config = dict(
    n_layer=9,
    n_head=3,
    d_mlp=256,
    activation='swiglu',
    positions='rope',
    lr=0.00617,
    grad_clip=2.0,
)
Each number is 500 + 40 x the weight over its row's rms, rounded and kept within 0 to 999. Layers, rows and columns count from 0. Numbers have three digits each. The size before them is the row's rms in percent of the matrix's.

# layer 2 MLP gate, 256x96, rms 0.153, rows 221-255, columns 0-95
104:432526557496475493491488469526502470535487456473410529581467511486476536483529518447489517404490473445408494546612522492518416459519491478425504509473481511565495552543507523523520499524516513560468503465532443524471536481491527462569558469523470451495443475486472538524529406489555531488
092:532488554480526434544487517500506538600434519487562558485467486507540491577478484485428547550517470504555497520530571491543493559502503503603478534536532430494549427472542521553485439528533527497477501493554483509569522518528513530531486466502438534443488498462483556436441500528452562468
099:507499491510523477413526511488528442470447513503443481463538473492518556395485492529441514446558492551468528484518478494543533522413482476487431463486521532488537435537540510462444478560440501462485503465488493502421425488386483492471523514528472488529463505471436512511602451451528492462
103:485464520418459512433490545426487464487510489476521570469592454434434563559556484406519446511516505513513626429521437504479502468539512471550508493476529464449522473477566524450507479445529504496449470502465454535499496482519420483487495527477493497504504524501486456526516529535530440533
109:447422455452482465509426460502536476491432464539426458497480474546532488570477490539432568485586512527462508441555498557552475552519486542476444501497509538467485510513465489475479531512443532503524521461591510462437488578540527539486528536509487457516511425464548523561510423482511499478
112:490498435509528493570451441502474523474539438449558494473501488552442512586476501474497550538506515503481488457537479542507499549562546537479459459467538483436426522530442503509422467413452583499573502582490495507504484432518425509583531482526449524515524468474485457461483499465514513477
111:467463548507501540446502462457492422468412415435523498457509553526528500516428500550580439489530485481420547473538516500453501521478535481458505502515546466511428467492548494559535483509524532435518545464534512439497515483519446409595507475491496524494530491539565529527489469539540558476
111:557535544531503508443523431484488448520477547520515561539506512538511445493450472447469491479533502576550467461460493478514454494492479464484586461506455503485481506585496493523505557509498500542541445458455576533498557416591442458540541570459505489499542478486602542475514548445517497492
105:381468595543560489494449461490563455539403530471489504424517503556502567551517450484507511456520510488454467519438493530564524457508504439509547472464479582483485469524492517507511497542517525487492532493488470579449526524514537533530509572471467489537449433489479492508486450560550466531
100:475509505507502499489484536555509471508511537461418459489558475498543520525527466449427522515589540472567548488510548478491513502546447557518508454491505410426464503462566438524482493472474510466537559521575500499427418498513475513548568569527491496531539491473488597516472417529484505505
110:476525566480504485492527460501511490546568498523524485529433425432440589497585517488477570527526508444480520483524403542562447541567499507524460485484475518488533456532493512528511467483512451490442516517540464525560522491459478529467567456529544554524574518507428513460502468580522437485
097:479472568480514558532499456559458482592451544503500533510482546472509501504573456485498523518471439563562465529450485532508419479501469528607563512499420418465453536502502552516485471515513423483541481525493459574501548502451539462511479486475534570523478478483545530462505487519459573494
107:502491525509483519459494459457476438488515501530508596474451578504477467506469435444480478488615473516482526478545453599484443601464517500508491486402540489550583538500523489511496537418497471470473515483541519454527468530477516458428538488494448551477507461491481488519494537510470432480
094:537450524555452528509459498468483451501516401471436545489585433523509467480471504500485436466532420516500505535469537505505569423519548465446491502445588529502463539422561517507484443443499474416507518511539533497520503475456508472525477507473523558590494512442514445496483501547497502458
091:433478441504529531473537516590544429489447459475564536486517518541546507484519521491444506536566500512479495496494561465532503538467475485507473535440572441480543414519480424518414442474480496504469489542506591499457456532546532472498569526489527528545536427507519552509523521525472422473
101:503502520472493533512497445487531429552479455458436589544481473505459465508477548483481482473423563549473476486554460504534482510526490608541502492579455453541468476523511476413553507476512503517542523470510536491436533421416475498530424534530496512414474511479519518530471504431454486462
103:534559523500518481503448358453462503523584451545493462510442525539485546471497464490451472573575497498531478479490505465471548505484550528505510503556515517517534548484534489443448480503472521465456539522539480512504472585452407506453502461438444491543463431500519507484523425489514466444
102:499460491481501469461489502546489501441444462433536454515601470456517481456486499544465524514527545520489601518557451567436545467548522448482460480528491488507407455520520471546422507494484427535591480544502531468465508430474575513504530520553513486437447499490519473479501461455480467485
099:526554530528553480464502497517601524561471489516503531506525521491520495518503447552543552494438477528436458489455487500523499528488539545460508523470550527560470524506423570524527498502552484532451519496461459534459409484560511551481481568490468480408451429504477380475523457458500554495
097:521499429428471522443452564470513483509499472554341519460437506497500455511449478470510480485472468543483465504538475503469481427486480550512555517522412402443532483518516500464478517494479590508528450448490480502474527552458479496518466497507498505525456503447490496510495517565571428499
095:572421469488467577469491506472491562565457505478452572576505591514504490442471496479545540604491510541508496439549474501443523510515538579482490482541532469492465506487436484466512553509512544478503561506553525475521473459500530469501515514463463557500530447580490477540521571506438543471
098:530524565504476512437516524525559465477456496503497506479560530583498450544457486550467455578532477491513575547497562480489557496425455501501438509470602517553468580443507523486534445470519546487538532458557458470490435507477521403488427509538476468487486509509478513502447514495507538550
094:472508532566446551460471511481396497534467565543428500504486509483546546496519475561533517408459427487513483515472498535523595461451478437468454499546473452438532519572533503478472482525484547519473512508526447532507541498457535504560535607527517522520502475463541495464573479494498444486
101:549445505547554524498471487449567548494543482471463427510453530497570537447510467519524502475521511487460471506542536555456386517509537480414465475502539474529570467508502428496491485555552557549476565476523446530510485508539504412549493530570462478428458486530462515487527558514525534483
102:547482513566458491444512487483529438510454493432501520447451474502505581464508509510386435538510509522476507537530456501462524597456508489474509455521464498463523509573471561594539473441514486552451512519565528476501461495603480465521518525500470589450508481470479463484558516496486525516
090:490549467567498555586530482505454527480500514627504503532555495528485438502431530495490407465484474486527509504513512468407519548495500517482510552487504580522459577500492496498538486535448487477513509491493469534467420501439459501527524505465449500501437517458552540545550534440501487601
102:547533511491469518541466484496438521495514476541459542515506462548411442517534520449500500537572424540551530436502548564449492475581520402484533505479492550465508551457495522460493480458479474485460542458535510460567431566495497518531514520475484491529469522445582456527456564458558509538
100:495464526527530523504515504471458447476515545517484536518521558533501456507457549490480542476437523444427486576572402492562458437554490423532513459506507515440519543583534480496529594499513475527516522502511522526500547505527464481524519519500375556513495533472485537467432516479522434457
104:512456487530510520469477432482446486471492526550465472486506517453488510476534509520499477527488517434478428498420487560470410461496529478457552453488504514475582521496579574466502504546517574516491563514504498521525537447473553505492418428524561540495432464568440510431499540417468506513
105:518601504477463478481487505533499440491509505555439481494439479545540553428471604558504520455481568491571492505460546465570460465489508455499457543479467535498480464527464476498457468504550494538519488505569445494503494518474472572627518461474463512485532468489465489494542581530551530493
116:488542476555532480527481520451494563524548515586444514480451562425499459512499460542503563543603473531521473483406521510516486496532533495521486490524526449593479453544396518465515494496585483460463473514533538505597501513507498592515458502500449471506535522483468478483539520460522514485
102:507521476567524535447408511475473514534503495492525459453534521547491461524470479440593465520514492494532574474489570478480519468521547495544464492469500524491434585450477525452506496564531594471555550547445448483524440473547430514516435421467475464486477465537531546468457517488509545484
091:481486437467506504532488580460491477507523530456429443479529461535541556474542461403480564493513456491440559568546465485474524516581535470542583529518467536437506486522419510498481494433549474529523447530456485463534500547497473545502574484549528521551531513511433450478531468547518473509
108:511494518506488493506480545540533462519532563441508470498530441576539537475506500519489581522538529449474505479550422520519519482489492494460444504499545524484516462492516447545519484575496379551471546429504541507416470505476479492531561500616455526511493488470527474487529444508577591480
095:544504481564480430393493537488473542523573538510397524538465500485506512462456462466462522499444489494499481553489450422478520454414490462521459491533442517488480473511590500512538519491533439535449503575506488473424452457507472513467519533461490475528505567591497488492489547475537457475
# layer 2 MLP up, 256x96, rms 0.151, rows 221-255, columns 0-95
106:453542429425444427520547531498546518493486507461489496535444490509486480504509596470544526518501447530509457487501453519493585504441508543468527488504482543475555558527501484509553572543491554575592497467493569463480525429568516469392473541498485525475558548499519500505490478496459524516
099:480537387498594512489499504533476433506575455431464483552524569464492461540523480486531484445536524476493501490491532544482476570469514503452539570491498504513589491427511513500532407488500508425551548491539483475497483534495439488517496482556467490466505530471533513546495577597513536501
114:505470575502508509547558531555477435481519488452490476545542520546517526571481511513526476529410517477591424482486450556505413517517524494480495519517586507470516466481420446529471544482494494501414532482520537530471527432561530601498531496493551502556470512490488495414462501540509489504
104:525513450508496462476412526529503515475531474557485428505536480542499539515482460489508482520502480558598578486499459522517551521516486480424510499425538498601483541481419489522539566427459488478451507453551603556501474522470472510521526534486493487491419513548503498566553542547499504526
109:551502506481486447532491508451437483553527565524511482523516572478438470527596522530530499478520492501542432513459572444460469498462576489564519468440481549460532531437514479511530393472501488494543450512462512497556516458498531576446475448517503535497491503477573507546409522480546503536
109:544491485486506528548492455498547492467462495523499570491538554450431472444518511422511523531503476538519584476522544476488504504538478444564452524469561607490483502488435488542395475491522479528549452511543518491568556473462448447540522483474561524504580527426487572509492465530495513487
094:468521543500474525534530516513530390535511469523544509495520545558433432483469544489508395495514438560507503496482505488512476485454564453517507544473498430442559506591558507522465506543483541442490486553550433464476502459473463465566456508501570543487495479495491546565526550563532471486
102:515523507536594477491517481496492444512521535471546524486442508529515463475448430482463508613459519520550572472544474502456486532534501468492513551513553496484555459502417526541514506510539446512496481499436527496544493448513427419524520479483499515580550513485564477378452439528503523507
098:546501473466493527510399625478556474417495488522487555546508476481482522522474470437539489535463551487405547499550457517523501512494457529535557469530484417481422465481542503501522492436533464534510414553531534528524501461486457531543522546515503482534507538495541432463485510542525508437
110:472459510470542477469492461450547508527551533550545459448527470519486524529485474563555489507473561488496579507526470537486519552470503436504413439511422508534466505537493480436499533462476501454495508536546422541495584442434488529489460389487554522517521516476490527478484460425440529557
089:451516520469520562477530533446472480472543493556564526470511576427430510514563504402423524465500489480513515511533503478467460532472524489497512474534520447459539546520492537481550477505524538480450489586540454461477538542489450510534528438460501537542424538414498523536520490592565465503
105:416453576525548489514463579472515516392432532439493527539490528503409514563542472504558518490481505479453498519559478511457522428547523521520440492525467493483458561464503477501527507467600498534499478492506544557514511519514520535485462504555522534512505475440495441458497468467421556445
116:513564472552498537556456519509565555549549506481510588529448532513512493513533534513467561506470508510535510527478475517526501474607522514440529512502496453484509576470502475516552464477492492521491523563519505595518459642553567553461473479479547517530464543544475492528473542478480567532
095:496549461473514533494554533469433508506503464524558487458520507521465437452565572442478446493520556506478509445429551481478518464499512526481486592504519523459569498598509485539481572462442504522484484506400456491514528532571492534473450534509455534401524533532489552476502466456474504536
095:509497575481489461524463525487491511506539489562491445428448525487458527499433452493490433448465539476473523509458461496491394579526501550535463461546546527515501418504578457502504473465470496483479509521531495537518531342522476529451474462475489474436548446510491503455477537499483509545
105:531437510505548519498472460478556487469446576419481584493514461441474442546435542455547463511457451484517504486540513583516527479535490526485546533484482454505470457477505550515469482490503493538493519493462495494510521444586509450505508551496435475448583441561603455427511525519490517462
105:481469548488477476525479505481429468425524418502412463455507470439485480564538510538557522513502456520483492514561571463423483486510555513408467514535513522483485503460449501486493470510513533462494526507518512528508460514509513483495579485506462449587533445473535560493504522492344513519
103:427558534539536491537499490514528469496480531464532484505465472452503499436480493432559564450483547513513516493414439490565487514499500445475539486585600562455517497518494423568512530434538474462542542517505448516524461534507428479571510427509490527529492554479563501522483515578510497505
095:559436519527608564468493473536537471476442456480532539455503472537469418485434449543508472525524545501473489532491582508464446517491507526475502487531530418447426513543539572490502516493462493514542522451487513470517529488486493437543463529531575525554526551520530520447536425485459472433
091:541515498458458483535537451478515474541464489484518468569581571488465490526473512474469493569524545559505526415478524537489540598415458522525464560502548472559514519520510509540410499504491430455512504506529560458473456459485518481502497508462502547461528515589526572498458465466418509472
099:516520484481518463477485481556514556456524497473539535538534458563505539458427562537458534484462489513418482474506492509516530535495474537453437496515571512565474430568467402538507447505523401514447471539458603466508508468515533507492548518494581505483501474482544469487495459465475571445
096:543482463423431540448435431475476495474473483443492528458443462527490548466490520529525459554524486512503577487508473528507480533488522457500501514469427530517556477534544571542437526478520527475440444508532508526491489446527412525466555449432438532507537488481524428487487456571543569452
099:486503426531555507551469493499508543578546523548583519510581482458481518486515468444524502558495443506504554476447555434452555524519566558528520480509515574538533570484484545532563453480522527454534529568445462524522514519470449526503468523507496480515498485521418512438406533493494492549
102:416580543513511495469523506481423533454533505473458509538435584465540511549514461492495487490487489427470493468576502533461531563577500500492562508511510490521447527481472453445569493489547441535473459500437505529463540518486509517503564456485460531460489414566494534417530522470435542484
106:441542500489497432547487502519574467464474522485472523533532455515562486426548509457534493508472467459524512498518482482522597483502528495536580547471499558527530482509471491549575479484438459539455533448512530542491473514476541511543613612453519545486459416494503484537524506517564469458
112:508525455557426564502505574559445541556437472538512488490517502501504530467454499534451496453476483529521516497551559480497513503514485484549528566516578472509440563474474536508441456493472445501519461488433493483468431459498524499508533457491408557546473586485537470438499460471543541591
103:468463499431477555496474526450515487481556502492488574526479475434516470518527521503484546555526481537456579441460575521516527413536484517480539489509429500452522512505568502480482428464487443448432477531546508534450525455463476498492545519581455478526488477490535463557390543558541498533
103:481502554444436525496556512438491563509500455503524526502467448433537462533572482551501495509533487460545427470485465527477441494503584540505592531454510508556510516506404444476526475493516496500506497537538519507485469518449484564516558464408548540547548420467506583504512463532507514527
099:486524476524529494494534513539467518492481470485487510519484527456474503464500447549484451522481452463501503548525512525379464333493564508502479505486531540526452567512586424463553465528447469551514531505452541485447506472470498491465457510492574455520514508511473482441439506496425533545
105:522516475436476426474534583469516452495474455525567520468495460526443528469449505496503523535481477457505534559504612501489553503512603500567454465505448493528507584532466494533548493472499454505539524454555489502548478489484538458519393485520581508525485522517510480512540437540457462551
106:469553510598471503540513511428488550580567514632492506553473540484435495487470486523516510540544512598474462450428517469479540459579525500473511455494518497542486562503492484485479513481581539490438504500590499511496508455481452510468448550466518473516453483523504489457519514458539501464
092:496511504516554485462413480527454454466517519448457519557416502448551572479526482505505468527498587526528458431557497539552488522474519529460457548571509536565526493500497568460455489537487516492487530476642538486460479505501491483412494496471440559502535504508446529493474486520526453468
096:465515471529465436516445493491517504520498462475535467410557436473606537463504542432531495583522476433473606506490425430472490466419459481472504494470508497494547524485482480541561494499577441479507445587466512527492455492543451493559514493542469480468500512493456460487500499527510482518
116:521538511484469466539557437521531485472463565503515479503560513487547452568564510531445485503521521493516475470491407481493454430550495522518555501452449501443464452535505548466448533444378498503514500534526470456450528467531519563466539501526603489497536458472515560458517411487490479499
099:562533425550474545495436514553520430489534520507466490500516446497518475493532568481549467505555500459455480495545478523550546465518404510560501457492490444564487407513561506585486488491515463559478507483473503498461510434552523516530427539514517474566562520535523533461545496489511421557
# layer 2 MLP down (transposed), 256x96, rms 0.144, rows 221-255, columns 0-95
098:576499449502565487487503491549454534454516490518527445447501510548532514531519458526527444564484516566559558502506486551450511530508564517542487524477498542495450514436498539477519506500492488464519570500533465516451529551434502528509557571474563511496458561541609513472508557560516460606
105:507496421538516443468543523468509492476497503581477549473470490494510466374452548508572503480496429482492454520534524427503471530589526507453496452509401507504457470557495482565499487548516507425498536534488531478436483544452450471539452472514477487453445563531513513493494439490547465487
108:586468465562524508546506466439558474508431468514419469436508598490559510431533477500501473527464567525512511432578460505450473525522503542507524535476551536514557467539533471437490464536473560438504521472542462464467524505452491566566499528502559510489456474503446472456535530495539529504
106:505534495546543502559460484592466566541470577470530432468464524566556425424506551524514543504456452484519455504458548543503497541497448559521460537581492506477463488469436461479505462561422529492545537482535514504488556504473567511531536460465493450509496466507524531510560546441483530484
108:473492556475514536454395513526497485487491518434504542476509497471538523499450529477486572486443499530547485498438533527504481474490506510490502460450479563542441482509420525508505544373580490469516537467475454509511478439452530535410534566497483489573498506539458562421470538464508549519
102:476536547452485489569484564476464534544443478392485441493461495531465516466453487568548462467562506475469443504473455563499522486519572475504468553522478431498537492486518538537531474483509541506465546510414541494448466500534481580529425484484433456496533432524543440519473498507437498459
098:510427418512452472480461422500537480498470539528498499501464545445511530503526519492503533485393469583557498535497527588560508487518496486530478505508497542595482497389501449463476516478454487529543460545529408517477503542470449534489524483437453519506482532442495479440494469442520455484
100:470504479501564470483468463523473532500454468548628462478481426449500495485469453503548470444514439508504493506431510428476543441471544539476451513488474529542494540523410468553459524518531546541521489436527516547452465496479471505492563493449573434455504527469511522488600532546503510529
100:450465518504521484525550478500513499568472425380522440517510511544437468521541500396493511462503461517485447561434474547561550520539501534504515492510531531528433481477492545517469530501517501488507552435530458527478495448580427488532445467462402445502487470436540501517512472536522525501
107:541533511482501479571467513475469520540500529514535465537499479512453506522558508489547546484509482440488509522547501541436520504473488528523480514567476559493504446523569521532505489472437579469541432399405528426524602517536518540543468400455473547433501549510488443501496482483466479522
094:512498481510473474508487529430517470446488566533451600447520486556607513478481524503563448462489497511612470498476427481487516420463510504474477503421465504538462484522510518498485519459457495464513481583440451489449550493489522488450417548437446471476502486524504490476507457426475524498
090:587567456526448497543486403517562490552473481580504465444469467503529533452491568441456528520508495499510574561487499541474470523536477491485501584486517521498563477531443559464480472504488538478526472598476432481487497546479484466520504514472449508496477561527500537523513530501540417579
109:539474491566469544503538502491507470530484453593386470471524511438462499478500528431461501498490442503514467476427499477481502500488432435517496472506510511508429453578530463572491517538512566445499452508500458445478558506502363539487506458468526491484524525481473511512449565475556521503
105:555505470484535471480482459561504490451497489533486476543451481552485429475541558529491568578452539442536456530493505475503487452507472487453442541429520572545463547540560547554526534499602522465556465521473501516456502516516423469485446523464448535510423464465525568527478517521560508492
098:498593460464471492491495490536583510571493466469501487470481563513462499474549461537454504519498484468409501491464486529527492534475514509462541570466529438451519430513466548491450493437523560425472577471499513549524433454529440515507509485489454496546610447535435532505455507461479486535
100:515549486484448488585499460490536485529488489373492484519492506592520495474526473478490521452542479414500460499476515547516516538512518591512572469521505514470464496466510526467531393536427563508515464621459521469491517474459471518552447476547499518448468445502453520546469498489515492505
098:445488535567520488557497508479548494512523510427479494494581522454487452494565478545446509456625430494500530455439545535568524506472467529501487549507518495502522553493534533523472488533565519504517429467445471520486447513457436476472499453546553531425508490521504548506413471530462528435
097:509468408543502503518495497479481529544551486522484545487531476463484498479453418473484411459503477608519498513579586453496539508440507417479436482467425475604508490533462566478486465524483521464470448513528554536458460496516499532484500555475510530543470559531487558476499482554504480524
093:485558525515511506456444505526592455531452507513510541536494557509553554499470511459522482545383489516503475468486458525478494497498539525502459506469488543571486510512488492492532514461534470526501578472520468541387472464565466542519394525521457413462479477472469411490469458466539507445
094:430454478492510490499430545462490481493490441570424527456482460515503525508455452475506456527436465436522503581547463482518430475512531526520477445407453475412485478464520545445567477433513537479504506484536448504462497535470381491462502523529518464505448492475508465448510461521522446482
096:474482526393451507552475531580502595507496511521577473485554428510444478488479584468511476534484510458498530529542544426521505555555532531452485538502495447450545521457542520479540454520452552544524493442445526433499514464542478497501424520524484472537480507416482553473513511462540506507
094:468489527528505530500466506536522478467499457430460520522505560508525527482508480603534496562599541451475554460551467494523482519477550433497476580483584518529469539454575620507532489481561515529465492480486522485509450485495537506479471572557469508476487465496498514447442435475459510432
100:545485531545466501515457496589484526569522460462517489511505483513500499487434418509502486560555544558538520516524459492470521497509436494486549500410546454416557485484501572468476468482588519469498539466409523512567518419564528435492439474538487477537517514522485505461530424487469497491
098:479434598472487484456478515507552491505583488474542501497482481508498515474480521566497497514513535547545561487537476450488510520482452537496479512470541507437476517439476585504611498541556535470476449462433546500521490518567589503435535576452586466501505547536523529451498524497448490532
103:496522447461478488498538467532518524444538459467564542455481576592560501505508551556511500492530507559602498544532431457538536550546506488519447517590583493515536437461492540492518537417470515550475485553511456548538547527479517490494535500557496524476509444474524500554535478456530466523
089:498475517408628453454508434444503469486524522499505483525540501473510438553555528489517531547491494460484527504494425548507492457494491507475501470466452549505501435561505460453533527489496553466512526535512477470597535531543498533534418504505625422473510452495490548509535538538495492478
094:596491443554437502465536505572529484500438575498541499458493438556405496528529492441498424455502510467538456533489447476520497518490457485523490541504495520513548541469526480525451492541441525522476516473515506471464431513499462488561487469377455557493496538547417491496549471544526512531
102:444469433501450495527482505578523514467547444474516492523497518507517430470521527501541492466496481490479449503475574517465607552514442528561493486456526416440532522542494538524525460555519513484513526496494565468510570470453508493460542397498484521540529441444500474588483476557419499477
107:508493464438550446533557509554455541530528501496509438551479514518524508531448492479503533521526457510534498504485550444478477468512461489533453537484506487539466528500500468458512447633433411588507494511411493491541549562544439448499528511491507464468497470495451444605475532516447514517
107:446511469480460514449505461484494513470475521509449469489455468481441490510494439542527540521451463536511458538523468564453476482525515492552565531514570536467468509542422504509478564495463525511550502559591496550428490442546500446510499477469447468394485491494449482563508508536546412582
111:559514496485479529555542512510475475457462506512542517505489512565450526514513598471576482466384537484474523557524483496426538529500509527557477454454541544409545454493556548503533517527410563508533492482510423475455561492531417543525505474493555501531454468531532468526496501519535530508
094:508517517523522513492486502497507516555519449535535427450541491500452449549541460519607509452541491517522531508450542531481515431524578515499457542484455490493423573470562530485526484566463553492551533531523510459569415484534482532535500480437508400464458495449535469490463459540471524443
095:512459563476509511434533510542478546410476527492445523537492529521403495530464523555435546521445524551456404487435533528503493482490502583530492454520528442478428509494562499509540475533445544504489514414489523475477466541449504509439468551446516512531491557514519591473524533532526499498
106:471501500471529516516396473442569499496426458484463469457449512515526454563486509506505534459415462473521508577517537430496503529523548530444454547514447473501452475464451486459456510468481486484428521512514496613511462573533457469488484529517482477431582550552508538499558468505491516532
104:477510492440425480417488498513530498532551546546472561461408447471528506487507520517484470544490504537464446481454492414490450518424507492577497473434443486427446524433517498539517461470518499521511506537451470475451526501416549498455514544543527459473530530551501440443526516480577497470